Part of a small language model's weights.
Size: 12 heads of 64, MLP 3072 tanh GELU, 85.9M parameters.
Architecture: LayerNorm before each block, learned positions, biases.
Training: a variant of Adam for these matrices, 728M tokens.
Each number is 128 + 24 x the weight over its row's rms, rounded and kept within 0 to 255. Layers, rows and columns count from 0. Numbers have three digits each. The size before them is the row's rms in percent of the matrix's.

# layer 2 attention key, 768x768, rms 0.0262, rows 377-385, columns 672-767
098:146088119099152110114159109113155136195113156175163115164143184108127146112095152109169151143151158107143165091157125142138144154093107107122135110108179112098148142122110133102081087108140122121133147171097151142117137143139156159148150155157160118125155146154127158124162115088149155155
097:156128090119128099124147116153100157120131161122085146144134147133115105130101167107113153120135117129120161121139122153129158147102159139111131164143141094147137145084169099091118158117102160137139173146084136115163155114103153181124151131098142160062137114155096126108167134167089114086
100:161145124100142124114095117144113161121113141151152108124117105153158138132167157097088109131108137109151122128099130102125140097124119154170129135127121078135138107101109096108158145141099102085121134109147131154125089144109162103105153114083080161109095149099143123115163151147101154137
097:143122091142119157124145108095089092143167165152134124137097089167114096139122106156090099109099134119096142115124117094140116102159131167118151138145122101099141095151136128105136164143134195122074133146086100138098162132101105176159113151108125152084105119163109163110137104137088142100
101:137147103124118113152103123162115139136123139143106154099136136135112082094122148108111130133143136093159122117111143159114100111142125090092103153162103145105100149122139135156102107104135086103094148151109132131105136112175092151107126109141102105088112095110136104142109107132108114105
096:159141138078111130088123135135096092153083152163093115171113120092150171115136158108181104150137100094153124089116101104124129094156104115091099123114123143119106114096161091089121152094127109151174160154131165132118106141136110149131163101107097128137096115109078159149121155133149084132
095:156106163157114125199129114115128119138074141145140108175184118116097157109081124165125167141098129153107108134110079096132160136173144137129148159125125150114131132157129093110112104170169123134115100125133143162140140151169101098124151113146127097164123112144090132156137173122148089124
110:131175135161161103101120123127156150134142139080112137098126140165129121113140125139104121119143113089097131152115127110130156111127167152091136104145108141126154167079109156100138128126095110127094131151127127150167145113106124127102153147145147124101156114182134165138146161132142155100
114:096132169106148111120117162163159137134123131129146161143098131131142085144144133159087134105109157129097104143128181119097143112122122134107119143152095152122093160128110154127122162155099165141119153166155091126155096150146131150112145096120111101098143144199153132137090161144109149149
# layer 2 attention query, 768x768, rms 0.0274, rows 378-385, columns 672-767
098:120117150133124134130137113168134131137091098123128148140129109146141118151144149095109105163171137086116115138144190136100141147118133180118113176122153091153087165114090170132117129131152150101065138134138106142136092146103085120121130143095170168111097114098140110122133151101121170160
098:160113124114128109146118138131156137112105117092144143125094095110125116157113125135138149113126133084126111116149168072144129148159127104151106137156138091121099171138132166100105109142115152080112122140124163126176105100091153122090120121130123099110094180155082084127158153097138128136
093:162113110110074137109126153171093169144152159136122152129140130109104100129135093101133144117173130154138152164144104140112105120111156120136139123138101118138121176113103115080170109162140127162152132121160144108164109159121115096087106084097149111140114095098105120105091147087141109123
097:118144173139168103126096124097149130158118157101090129131166128109118109134133144159095140136137138132128119142122145095130097146138143116144112126146136096132152167143122124123094139156129115099087119132099150115096128165125128166142157160111122179126087137124131150123104154121113132152
092:082099131098162099120092145133112106101070099132139121128104133125093101175149138155141152145123149094115111109163133157090135107119136098140113113105073131122106084130139109154102136163101115101169126112174142161091150124098152127142113153167099149126093146137115138124090163130130115143
100:136162100091128162139077146082095145147148181123138116118126120138128122097127123175133137143133126148151158102093155122108124144150142145148092077107137154149140119130154093142121157114104107108143141144118144140117138116100106132120153117115166142149131152096128132103105133116160081178
132:128122140180164143114144158138159145155148100088151138148106126150140104131115123136127165159117156094104148064173106108161129148100140151095095103138122137122125164111160162140133124095157142193139095105148151146179167106137110157144177120130150124134102136150129119120080149105130169140
125:080148142127140127103108081159141119129107102133149094122107126102078125126153123141109137098104123108101133128133132131099125142138122146109104105151121141113099136111105141140116138125142108116138118112131132126173174111092108155104139091090169113162137131168073119103146126094127160128
# layer 2 attention value, 768x768, rms 0.0251, rows 320-383, columns 672-767
101:150145064171129134135122136117118086153134158152089150101095080151101134121166128108156130071139109097147136136131132154089117114131132163110100100096163101126119110147157136130149172157137117141111147121111172100106122108144138090136106164126165155159152142106122141110136100142106087158
099:151130080129139116151142117135127132141153116140099134126121097111174098170148119104127109154093114150126134141165101168097108159112137124167103091148162174134167160119090134175105148149136121115117136150115111109095175157108089092100109111130155150117123157114090100118127093127128171143
096:132132112126108086128162101160100166150158163144096099165141124087114131105113075098161114138146169143153136155095102152111130117161148100126128110132109082118085152159133129142169157100158095139137123158112176131146125098134090098109135146170119162147100162118167143127116155153115117102
094:137138114146149103154130114145096139121120154136128102163133126158129157167125116078169113127177155140089144135101120109127131120170152147156153095122147109122142154137126090111109162088101110167079121094138141113101133093164121130117125133140122095161130138132150173149152142136157137112
098:120114105126125149094121153123150106137162174181153147130126165158104136107116097119130150105140149146102100088129095108145130118164120152157080097135143104103168109119085115104111098158085101162134138172130109129105116160102124163127164100136153150169121137132194133138123159109129163107
096:103168083136140120109153113136140166142117087114090119110152177153146169159135114156130155142131110118093125154105143166157144171152102114139158150127146075136165140145132111141103119096174160157167095121112152130122109104120136113120113126104149123175121131153102112113109138146104137189
096:127126191083133163138183118155121140143094113148114098106106139148161131084127158161093108155135167163126113143094118155121158146136131144078122103185134122088138131131124132082142110133140095113131170126146134111123116138153132141136154131131105142111116104166148116156109098116155099150
098:121100100165154110102105116140135151129106111128159090114136141093156163082162149095135098091160129098137131110165112154146100106117145161160144127104133125136154139159085154104136130099160141111139117163157149091162104090094075130152136156173091133158141157152110152140125121111098094147
096:112118100140136115099132084097125114160090149174121108133108178165118159102135183140092105126107146150120097090149094091135146141105103128126082140158085175134129102181148170140141092122132133149137108150134132110135110114122144114107099083167089109144143126150153125150130096109108086088
096:126155129109119117128127137108121120123115127141115159130109117095108158152164142109135123128104141150150125117131094138120121129136140160144149157113107130117158140149154133144154120158084164067182106133107147161134141117091134161122135151106164123120129119160111119146142128096133118103
095:103105137111155158124106122110120095132104102123123148102120101129131132153132103121112131183144085091149113115101156129166126154117129129134108176133147149132108162120141133103150178114145115161108119159127112142141112146155147129135146093090136118137154118095161113160125102144169125166
098:118138133143102107099141133153130153136132148109167139154137160159106139148131088125176147133096111169147127122176102107114118110142145104132165134082166104115141126116163141168126148082153115106104155109085181118137102100153116101149137146093118168141166115129108132169141130159081129171
094:145102077113117103133099118111129148122170112166140104118152181109152118101118138125094115075141150143159137119121108120123095141114109136128150153087128125139156161171142149158086133136156161100136146172124119144178150125143133155150089104111168141169167163164141107095135086122144125139
094:147120151158168125138124142142110124132135165143152132150133124085122125122132157110128092071074100168112117112143113092096131104115110094139148155167108166148158124123167101125119172117099118100093157147125172124126073126120083124104132143122126144126102153140150096146174146097113123085
095:159144097075138119115108150143155113099125166134154174107150115078108140137109097145152154155134138141142102115133154113137120172107083133103132151112123120138105094154107147149103115123096127090140157126104128129167114148168143156148103123086174132132139145162079110172086094118146144120
098:165110136139140144133164139152140142145134110147130113110124163157106091113135160092134163112104087130178151133112089161103131145076145100114138133110138111162156095158144157108106140110144137108098134100131140147126148129080133136089129144106109168129098132138143153103109115158118090126
094:137134140149122157150171097095151126118158170091122107159137149126111113142145131136092117108095152120148134161146117104150119136134117135124144109141159140133097155133143097111138107131128147122124112113114139097118085119135116101105131109152159128133103143143185163112136124103099124127
098:108134158150115159175138169149113145144098152117143149123156139124114077161125153095151122109130121159137094143114098118123114139152174125133136130139153110113111094170132136119139150184154093102093116119096096151134143164154126096102155169148117142115169126139166121147117143104178147115
097:147101183106147152145155147169159125102097145109164132102129107093116136138115128168114148123149149170127140103115155119128137100171125109079154116178104130083091113139138096105141123167140098152100151158124132109155128160109123113158110129139130082121144146136087115086174112112141100112
096:114145150111128152161150120105105134117124131117112109137143091117147167107140122129117155160123115107116128171125140103156124107089114129096109165138100102132151130161109125130165150104140158157124100106144100127136161150120176127150125106089110080128165116117122090167159173135128105107
091:142137159082153122154146091124088115078152092135124116098091113111095140140136148122097149107145126112091134079105094146102132145101090183111105139092101107105093111119136090085145112168142147082101140115130108137096174143101147094144083109092109155154153099150162119118145145094166151124
095:131143125129125120100109127105109108170123111131122146105110123177115106124111129124121097133100100119110147112173148105163152129108136146134102157103114158131097109110174143111109142113081149123109142114157142125098146115111119101131151120105099077116149132137157123147105134093147084163
095:112087108127126145124178140168071075130140166110135122111160095143138142101090123126137133107147114137117078109151114127155174118121148156153128119145152106120161144125143093130104180142104145160105142148120142132124138113123139120171115140141131112122149101125096145156106136098112110123
098:162116144092115126152098128142139092156115132118147124121127121094107151085125173099112094167096128100136106143138135111089146136146110091140139098111125136158138123120088162142132108149156096124166148110140121122171120123106136157097150141142136157133101131146119147119112115098125099095
097:141125136139101108161104129162145167144156136097135145162147154123144150105127100097163115160090089119129135091091142164133122119163147118123151126129127150103165122108172111124121164113154147145147108107162164115150169108110155137103152169109149108108147125118162125161138140156085147091
097:154090123100100110139106165123132172129117127124091093157119125112144139149136130139088161094133101155175175175091128118089142091105144141127158129115127116130120151106143120140122161139093128150146130135079143109096111142134162098144121136087134129140167138125159119143136153134085096108
094:126118131122123113141144090093128146151136113133123098119109133161124167106137134141110135148075146128128125146152161167106126142154130153119159161105147101118094105129125117101116082101105136114137113154126099125135122136105103097150097127090108140122167128148128097090088117101115104159
097:164114121102104134111166154119157155158095145143152156105162097129125103134160134110105112161120148168157134132097116088142123131083160123111106129153101126098183130129129102157140119153148143145161146141123096095127133123157131173079180135106163169099142077115115147147123127149164150103
096:116132101160110102125121107114160170101138159105147137114159103126109108103149170101132141113125154100113137141157108097120148091166116123112089128095135158091085136087161107100170113176104128114141092094099158086104121099110145126123085090155111169165111146138136131123162142099167135112
096:139103149153104147122101093140087107109159165149107146108141145155099136127091185101149127110097151170120112140144158107144118109169130157088113104112091145150132132168153096100129110152093102128122090100116111116099127088150119147141148155101152147123097148139142127157151153138135147092
098:080105167105175160141116135127122104112120148114115104154137113104091099082163126119143128107121138153095144111155091124114104118162138132102154181108109104154097134103153135141152184111095093156126135111095121110138173139097130123124106136130138121108136103168152080117133162129175142162
098:167141166082170149090135129138084100154122134134135158150148097115113164083167111128119131113161129162118143115163092150099135113151098109105150111106148131154179135127099130111167163103123115100159116110131117171106118135145152142084158170143132141131104109143141141121144158113098152145
091:088122110099115152157159172174142156081149120140097131128123114110109117139153140156152162160119169146113168154151129101101134092120165156103110122125186116157124131101123095168136132114166104147139120162163124143096158132085123108100132145135113109128144136086136104077091080136113168116
095:106115092137165154158178153145123100107135111166166136161129132117109143134139181111123111107117118134156129085169109147148103086146169156097114107119134118112148152120133148131160163111131140135114163102152166106149105085120115117096137123111134124149090111146103132149147151100095127100
099:093128116110133123107124088168132091134145136160149118145149156114145108101130155120140153168124126099134120158171151090173148118153098125135120157130143121103150124123127158097137125151141134158111123160110171122158142139138090116170069104179104119153088107115106110084136140113139158136
096:144142135140112120095143121113142147136096082143113147160102141129146138119129114095156122105100139079104119116125104139121091170124152143131147097140154100162113121142082095152141105130144126129158088134131156119153073125149099111137085156135122167142085166109121134105094145157084147167
095:089117153118106129100094109144140096142117082107104163133142121169097096168134101121141153120116108077115164142166103148133160098124127159119164128141107123113149103106161109172142108123157129096179146144118101140146099165095110105100127138132097120144116097130165164095105107130086117138
095:120175162159099118153115145134109103141103154128125146119099155115164111123147138123125115108099141129125160155158110101108109132160119137150119161144146093147097119147118115108116103132090125120141135138146134125114104140140109100118144104119166130109118101170099142150136123133166103116
094:150161088188118133144088129133108121121154086105167143153098103127122127141112104094127145103142096099137146121087117126105099156144118151119106131132119098089153116146130113158145150128113106128141122087104113110116160101129115136144146097164153148147158161145144097133122133133121159116
098:155090154109093161060126107091138100127144109136170146121134124099158148121162166126151103105121137106121115102105149107102151109112126102158143142173134146126121157101151094125120138108116143101118154145147135112160105143098113109148104146091147163156128107111134134091145112112071125123
094:137123157075151125158134113167163160144132150107114097101135147117132119077161126158134127125159161147135106122090123091159101135114086167085142139150123107110135149104150132145140147139158146133130081156143129126173175143123152106121109127102129145114123164121086088116102134128129085107
099:154097132105172153141153105102120167158108126142156076175158105099122120146129152096143102149110130113135133123146138110159098131091182119112105141163094139124129127142129091158108111111146129115157152164110146120178118147105076115132140117114099160119125101120096101141170142100138132119
093:158172141149136132084130114132167115132121148117122168169144118152113150118159130143152141107138134093164092139139095123105164131159162123084125115155104137122114119133135155151157115116124126093148153105085100120108157159162086144157147089136148106123154109145096111127098091109095141115
095:120128163112112134165123096147179131103092108126162098149106094167096130109159130168140124126132152096144132121157086097123171156129121091104088123107118139142144142125109127142139096137133157088148162120097133119147129149127106118134181132108122080115157113159105151110100126107089085100
094:135112140127081101111145136146099095141120090113137106120104103126118125110133161138106142148143128175143142102138155139136084123127130138145166131103160102143173103111086128114125100112115096123112119110125128103105127149133147143161084134124141139130112127093125120099143105095172145128
098:112143135100138118119122181109151148124112158112117107142125131136139087135154132101138127138137168147135142156121158135103106133088114134098122126088144115123149123154158122131149149125126155127156132094125114138143143121114111144107118160133132148127133148108136121151155140097141154150
095:107104119124089143110125113119105168155106157172122149081165108149119167127108169136099111094111154153160149140180095150164149131112154162117125095109129099142126147141083115146097147130128099114149096130162077112129118144084113115125156086095136082138106112137136142134102157141140163141
093:112146172153094121122145120178110092117118099087133094121146149147096101112148131150107091163158173140151140116108117100147099080093128108168132117139129136113117094130116086103152116161088135136112146123100169188174126155108069111084093107163132116144164121139158098110093124154111155151
096:127153090170135120132176085139087083094160099108142124108133114140131158126116092095143159144128136152079118161123144145093092121160115119161151125139161169135119099146163094166160165103106122143117132130127103142174126142155123138147119136124118161107119172134121153085140117141104080112
092:104114146137133127111086159152156131156114129102130122155147140107084150111150084142118101122132157125114143141120143113102118134155160145112101128113159104133153134152141118163167131177101096120100142087077112138098126167120125086117126145100142102106133133125175116138099115113116142106
093:105135144128118143167111119127122102161124160155139182123162123150142160139099120164115164118169139152162082119110141124104091115136102084114159148156092142116131162104104138140154150160111152118168122156088151097145092116113133110135138143141101117122157137149130134152100130142131109082
094:110150119116125157125171145140180120152120094133128145086137096142124145098157150128089144090143141142141113115147127150150080151136128143114154107103137151084096140124069086098122171141093141118136144175131120166106148094121108114155115143140144114139159151155146129172100137104147093090
099:100122165124149110115113173120103135113129107114098094150150161083129109149151130106148146106103112116119175131124168084132118105120144135102101184119102093156158112178177093086163156126103100091106100130096098098134145125131145161138087108164084111157156120153126126145138139123140094124
097:117106122168129101091074096159177161112114144108124127128117157155151155146122164104101097110168128130116147130112096098115162151075110122086129153100162097133132162150098154167127161147130085106157138156129146151153162146132100118097107134136129087141122139090140144132092147134127145108
098:093105131121099160142074131085120133138172152108144158113137119122143143132148150090127149095109145144134118169144133144121091147111103170102148099100133178134160118142110146119116120126113108131146141128084085129117107112132090107110151165085148109097160099146091164091157165111155154146
100:104119082153106146150136151120123096096105149150120105120116129107112111165134122123146139176146128102129152149095151153156105156170101139175165112077115114124133112097106092125124130092159149156114156113187180146109112132152097132139147101168105119160134131127085137132130155139160128160
098:136119106127128160131138104114118134155162143137117078113113129111109109063088144142116105084139139146150138133092112109165116114083139151175154100139113138146122121151124157129131099158099132118121099138128126145115107129111109179113107160099119130134105145103163093158138121112148163075
094:109137114152162144177160126166102138103154139131113113094103135108109155132098152147168150154143136127105146123116104104163094151135152101100133153167117139167086143098129162145109174083107159119098109166115152126153100114142173096113125107144092149091092132099100081086145138149155092116
093:110163113144124153180108099107126098124150139107133165127148131141145157114163088123166108113120117102163167129079098145155082143118089106124134132110133113153147136127175136133144133154109155139161132116157138116150139104115114077115159150108149105166138093150123150098091162161118121088
095:145100114116121135096148176149145114135134100087151146092126130137145171109092102101159096149117127110091106114103156148133113107112138118126140086076161104138146144150117125119161119168160164119084118176129158099181142126090120133133175166157166168141160130133111145112110121091116143148
096:138140088118121128123160117140147138117136104145117076094123126145129144114136116107103124139085114094164108097105102119137137166148116141104142110132153184150146154119133124144158105128158127095126112138126131105164110124147130170108153106092137150092099123127153151103144143125117112146
093:103088117154124106123105144161171162140130094161160110149162175141138101148127140133112118136157080083141153147134148143119124120117074130104166154145105142111093163156122142141119153120136146118152106130133162116107116153090166101102093132167071141109130137107119134104089148149123149091
095:116101114110110094098163104155149158163121156099138133110142112136130159095112166099111126155154115166105138096122130101160107176083108166147162182131143098085129142124108123101114109127136117175145133121158117142151120117147132145102144160112138153107108129154149170159153122109112138092
097:145156171118127154122136103133085126131098107151150134135141110147171145133148142137098123173145135162134146127098139110144118138118128081115154086129120156154148139142094148115133151132157159088139095120094130092138117121168124147119097179110131125100157102129139120102108138134110157113
# layer 2 attention output (transposed), 768x768, rms 0.0201, rows 320-383, columns 672-767
105:084114193124155130132155100125157147107146127113197104140151170095140105165126110148149122156133134140098145141117144127111147164141101159118153144122091107124159137099100125076113130086110102127127130141168126149156141085127141156097127124148094074123130118142124099112096197090151136138
102:100103160126102159135097105106164123138089159145132107127148160146117145081123137130119129166109145125141119123116139105155139130135097102124163110122136107117130085142111135094108164124115112105123141112120135117079110175165164146177125154185112128122123175123140125144140126095105096077
094:115112135130098172115118117102154155097136080083116156097114147134147146168150156144113108122133089103144122145089147144135142142115120160117124124163097104172175135061155145083127117095105147099128149150117101130152141112138162129122147086131134088080144101158131137104120165132110110135
093:132129118117124124135155150092118113123107141151137088079131154122127131110142105130130120139083127130156144118134099121119130137118132151108119108147134131115143086082123159122148126114118184102158114178107109139151129149126148105135147132165140134096122111140145115125137135175126103123
095:147104160170136127134113134143098143133139085093185145145123153129105116151135091141159118147109142121170136108121134162126140139110107162148155161148092120157139143122131138109167122120177185112126104129119124102143116079100165135118141150107090100091128105149121103129104170172084167124
090:127081170113128144142072132138138098147129132145170141118132117138097129108103089137098103154126111151137131095147121140110138146129120166117109136146130132115161114109111114140153154146104102099127138151127083117119114096117122140110142166174096106137099097066162124139143117106143121113
100:105136080160131110169098133167137129136133113114117177140127126118126150137112107123145105097159119107104119095154121110152111117107133155138114133110112116122062153154140164169103132171116138167117108125118121126111118140092127129111113111152193134137153152129135181129130094120094151123
092:110122153134122122167143147159105141127107114152119145162138155151110159152114093141124132156157127158144119094132123161113171108144098168108108084103111131105123148113128136152084122142108152144162097127117125100115145136148140138154144059164165106118117114158161120134130146163118136099
095:113148133132115119134132153166119109138123139096089156152118114097107125155119139091140191134153150125143112168145160121081105101120139126140163119116161119104114141093147119180140150122118121143138124090104094123129139153087110127149117117066142132141164144128142168163099116116123175137
102:146175132155127139122123140164156136143166108086120135119109136125152112138101110109142123106151141103109124163130165099111097125109148131123146144133148132147102153113115150154134116128130108154076139132097124153185130109143140134091143108112107135148114116118148138102112102114145178145
088:112116122123121113090135089115157121121113108106147115147125142140139119147141121107110174108139158152154146140132117105122126118179146135177136082138101161145139079108137121133090126134116143128140140099123107139097136134101116142136125161113105122117144115121124117077155154070091100104
094:137116149148135110171155112111128129115124099122130126106102145095120116135125090120123104107110092134093177103109130097096148159121142134143088131146084123119165140126123160097138150140119189138122137161130084128161142144106110103097115128165132111120075120131142126112121211138143119145
081:143103154152125147149180150092110117121090135115120106121147152151132138128158108120137142157109122099087116136141100122146135136126150163132146097157117105091099126059132167139189159121125163082109091151109107113104144146103124114138159099145129107108118128088121145115146173134154150116
091:074099139123145108167181141145140122118099092103142145119139186101129143185098138113111162192125139118107118150116122138119153105119075157134116123117136117060122134103096155141119140109101133154149133142136097115107183109100118096156154129144131132138136128135100164111078169120117111164
094:110129116150129145119137163168116135134152083106089157112115115139126135139169140133115121075137085101097138143095148118130123122105182160111117159168138121162116162118146170133122147130107144149093118128122089123142114104107135138113139131104136150120099156142161145106155122136130140180
094:132170151144116126118065133135147136136170130150135142140127106091162117120118101132146149126158161124131092135129134111112103107148172113161141175146155143130117130116136118103162121137140112158120104099089127147161135115126153121128099144110118081144169123099165100152150071092140146109
094:178137149134142125129116115148157131162145091147139168116116163083115135164120118113156163139130129141112149123160140152059147133108103134131127150160074112098179124098124164149135112098110122131167142164107118129146174071087136125116131109114124089116119114124122082129090146154119139145
102:130129123106160123087146111143168127123168086097135119131100102100137132134104141178086139140165133120108150156098189142107112143116099142094106146120111121126116154100097122124099123112122083163121136102181149151132130051103136129114148110088132103139118119195092169102120122097129128166
101:076147118173113125092125126139135165161172088109063163159132130153160112133153143131115132131161107073092136159136154111124134130100132111123114121143135129153130167116158156146096151134092100130125128085108089119120124109135119140106096146134168143129103154092153148139121138099138146102
093:071128078123148151135104116160126133129145120142159123141101112128153121112111140121134090089178134115143139107139124173140121140147115147106091096134151147137099126137138165130059128136107128171128121158147127203121124131123105127123141128141154160122150109172126154072133078141104104113
090:104138141101165158154153155172131104140123133098158141125135114125140125121105091128130125131137129116149111168127148142114129118168154126116136146147118136136157154145134125122095108103109101153113141157137174151149111107161116179102169088120152116159106131158089119113124115112132118202
090:090108143132177157136159120128138114112090142118101111167155140102129140134111159101106142115114168103130146118106120110113106153122144113089150140128147089088111137110131133133128166105163146137117109135118138114150121152141151106117144118122124159141102086106140109119138147064142112120
095:098152104150175122145140106116145118123085106150092155126131157085126136185208155109112178163124128104104124146154125107092125082089128125108160157122137144126099133115126168146136189117134123124134062118145066088136117149133124124145080148109168165105095160130166117116143164125125153118
102:071086128142158125152156135122122129130128108108091152152137139109145137171118150129128124152125141145093126141110125141128150127107082179101172143106117106072105137085102140114131186105116148142137141112130075115088166122133153139117127128095135114108168143141137140138081143145109145144
095:141140129123104160140137167069145119102158140144156110098137124110113090123157105132146086140076157122128152131127141122123142143119092119148117128142108102148178114144124154062108101108139141092123158168116154166146119136165129165092108128151084110126150127154092105090119129181130104147
095:172146102098141162121115111091102125140159086149158176102118098142105148138107099126128086110156141160108118099152145114163106163158107143130102118129109125157114140153124093161133143108140150146093144127183137165104111136106145140130099107145140172114089087158109133091131101155137140146
093:134135120092130145157098163135121101110113146120130145151138108135121118124133158139134116149137111087140128128112120114127088123118139093149122141133136110173142138110147086117122169157136078116116131135118181124080103144138114144139150119188108141117063134073096149126169098160127141134
100:122136118143135141154115123118123151117161096130170107107120155113156115129107126140148080112139139103091157110099109158104155152149101137109135124113123092123090109078121162092122143151109143148099141132153119198136148154137141151122110131118101103112104123152114110099129088138098082134
096:137127179113149171146116093140132125129108099111154164160114108117151135135103123136125118154155104137113138139098135131126136151112091150141157140138120118165152144138098106084130129115144101155139144132172105142161151105148144161108146117115116115131104121137124120120087173101144128142
099:108132136129176108172200151152095113136082133106154120140122186101128096156152106109138139154132131114112131123163114133109154133108131148137138164128132125114109112121129100124151159089139125143141112175117140128135145086132117151142139116146125154162109137105108117114082143154114131195
109:111126121149116111095145141175122141151163120106141147151119138124161133166132154144122157152169127125131126186137171145096103100081113118130139110125174144112114157154124122161118114137128078165134125103136156135138135087113084148128128129116141139165137162100134166153111077108142168146
102:108104098179081083129141162161141164106132142115160104138105140135148098144151108139136116178113097136105144160163144117126129143143138123162154141121118139129092142132133141116125107183111124147138128146111135102133141094131065158137109138144125124132133148133112130164135125159126121114
086:178108145157112130114104085097134144130097137130164109153148099163129161109149124146120116116116125105140137109108126137177142132161136142113170123129142147153133133118123135106149104152129121126139128105106153102130146121152107112150131138123135084095103172141164091174168126135121110104
092:099104139122142110123158116142107135103081133108144121138115188127116153169127113143119141152149146124115168153106132138143188112112076183133138121100101140066107128119114144145149169121114137155131091139117088113115147095112130099142131145112115110148153115168134148126117185135046137172
100:083128147163128122136103144150129112149086122114092157151136134135119147144160155116129157167129112141108107130143102126112125069100143108139129098128150168117110145132157118162135148106119114150179095109118085096085129118123155132146130128099167149128139171099162150187102145164115150095
099:124102151147114102144156129125143138128084167124141096103128181127099098142157152133144149172084103157150142171170129136131157120125154112168151121125121151085167101121120158109151117101098129124119133141116116086111184136162106157123145134138096122111138137104134105182117170130135124116
093:160132123140111151136124151092128142131149142148124111100153143120131144142100132135092102151114118154147118121104111100109139164126129116125124141129132102115133104070150129117160140127072116106115149096150127148137123124136163156145122102125137117148142125090131110144162137123157129120
094:113101130100157146141124097150158124115107099101116146173138093109141135142107130120133146128176103146072116115123124132144115088106140120113099150092110152120063172171106129155076132144145077155115110069128126133125156085115133127128123122142146157190095122124139161121150156077153159168
090:176101133107123118138133102059159132117097138162119110073137126127124103129114130109128124135091140125141127143108091103171105148118192069147120120122117130155122118116098140099116078156145179107103134142102184125156128138133145120145128168101073100133112105095121114111151122082150104142
107:137161104119140091189130169138129103117104138140125121160141117133086119129090124110109148148113146160149119117123111103138118114111135090166118116078149113144104089143097132136137109140144149141115125103128151102094133205114120116135103074153109156142104144128090149116097097153122148131
094:137106125159129117119130141158131141131161095133152164179116118131147149140091135123120112123161116094124128158144140151124121120131168166128119137136150107123090146114116155148113138179124106160116151138112118193151128088118101120101173125104157142160138119128144150119127108122145140152
098:132116084175102126126128173132145149137144116117139169102123173144137169151134122136141138092110136108103096098134087140122150099124092141127099156083093131096157139126140169132145109126125184148126110116099111135109102103131162128130117108143147111164139126153165118119110123140061108089
087:107116160139165121150132119104101134154112094131081138127108116100121119123117137156118158156176112147092145138149158124109128082087126120144147121103172157149113180128145119138119118122103094181121116108146143119146124136086141119131137140136125156148089141122162130159103142088174138106
092:125169097160137148064101120129162164154196114094106130131114157124180117144119146166125113115162108124118153129088209125141117159108129123128166140103122123134106120144101170107124120159167090148096109095134129166127133116115148108095073138119115111119162135115136133143149096075167161107
092:107092155109166111173136108115136121137112161168128151160152154125120137134154129124118133155114142144166115111103082174089154119156108140126121128119135143095136144091138087091121191118134142146162152164144092139115151129155141117120144158136097129132141136133112138136096167175092082110
090:142109123164131152149139084089134161115095154139110130112132121122145148117095123124101108131138069144154146128153099146124151162141089150140138092129143141119133128101113131145096107140131115108115158145142104148081134156121156116164096132154139124090147114154137111125106154124124074079
092:207178116109123142130102140155081122130150134113143110147117145100122095112166126125156153145157125127142126092104125101094122131138129122157120147113134134140128152136140154115169103107121185133121119136131180124163143102126133145135107118150101143111132082139169083134168113167091134114
086:143100098123179110101106134133144116110122138139132145098125166151146123152144165119134140114128060159054106149138096123099120143098121105095155125084131106140092130102117143128142149144158086133153133108125091087100120134149127140173104137126116168145072142108154146173128178152129130113
093:100088153112134108152127140136171155132091126138166117130128190091101104148160156120157187152121128126162109105156135147119153133142107109187148136120112112109158094110123151080142102109137136114159111164091163085127149147122096121139139117116091087178159104119107114121104141121087131141
088:149156133118136158096118079088153133126145099123146119091126101140150121147113112133095122108108126104123127118108139092161136141127130124117144135152118120115138163109108125095117122105157117117095130145167146129131126093148131144127103119129115136139125105096099120094117119097153120151
093:138160130159158164088137149146155142113144101084078123115115113117132114132146118127103139142099135098101131133143159099106137143129154153103111114125139136142117150118131213165111138130125109096090110109140096156151123124149153163089153116104135100105111117135159132133169139102152158134
087:135083107137108091116110146141064155107140130116160094129111140144142076174120118125170122170129122160139129167132118142125129129125139142125135121127122110160118134126151152131168068163176093134141117086122122120130124100101081133137132166100129123115137136055125162128140101127114153107
096:132120101123126161155135130145117111177095092140127133134152075164135147147118123136103090130152134116130099146097081145145134108125138142121125128146137126101081176076116100170105145121141124162135120109145120158116116108121129126139140099107172159140099136111109157121118100153121150135
093:131133134077118145186128158138093108144126181163122111130154052132119149088119134177100106143117135178147127090149128167156129085152145113128119134105154175090111143175125051115091104134138101125152120117183135109086146111161154128155120128125124161161118121128098143146130117141119110153
103:114091137095153164136176129122121113146107146125137102122148128123118130135141130123126114153111147137138126124117120157119168116138109107127146133148124095123151132132119068074100143074120138105136152145156160137107133153128157144147135106169087143135104115150091101113097121176132102152
098:157119107119146091103118124117139129086104107129127143128108152162115171083155116100133102084090134169122115096142073121128119137121185151123113111153119153162129110107152155161180142164155164105141112152082085112139112158141155086134142175116134169088144134105160104127153150167126110082
098:127113119095141077132150140137072110095076118136166130143130143112140131170131148103126115156148156129117116144155106119139158118162066148124142111096120113099114122115104074131155142085161149149164125138205129136083149116105102115154127104144121167158183083138097157106101134214080152153
091:147131134131108146093102141132156129128141112128133138118122157132135102143207150124105162122123107152139122122169129126127125096122150093165102097118107141127165103183120171091163117131125136128209141114109104072115160133114096169157129137132151149123143142147159109148164137178113193117
090:101146152132144173073107141166134156112174136119100109105138131095160130119136125158087122139151115123134095136155196112123131160153117177099132120117115096117139171132118157135085137123135097095077128138114137148151083095150141148139127113133147096157122119156178133147156145068140139116
096:111100108130113142162130107143116148081137115139160122167098142129111129145133124160087115103133146135145142129116106171124117142150097156106143131152066110126087140102132126120118149160116119135126141154185118173095110125165121149086133103142106115110108153131124083125126110157106105134
090:124117143089161087123126115109117078133129162091187152110131121073150083133089134120188134121137160124135129190105142143095118121112096094161120144136136102145146104111128077088113112090133090137150161127140167181133141141076141106124120127101105077140151141151101123127078059150120140141
091:144160095107115111101111134095092112129103138123083122128107107140109152100069150106097136144128149099129161090143123137114132130135152124133087108141148126146152112115152124160136120129117139144168138123115090134112139139102133131162160139090146159102111131076147136114168089127112095080
083:140132113119153192167161138085108096083131118118100098106115086133128088159164125104127090105100156116123122126115120115141108117143160143099136105126119121159114129125140136130125140145120162098097159142113088155141140144134122156120153114112120159117141107152108128085118153159141133137
094:124116135113125089173132160121182104149100155142119139124124137108119107101106130108157089125099129080141120128150105162117148118121118124162136145136127096104114121128138098101138133142128143162132141180116150129117137129160118125099150110159126140137102173132069137141088089150099090144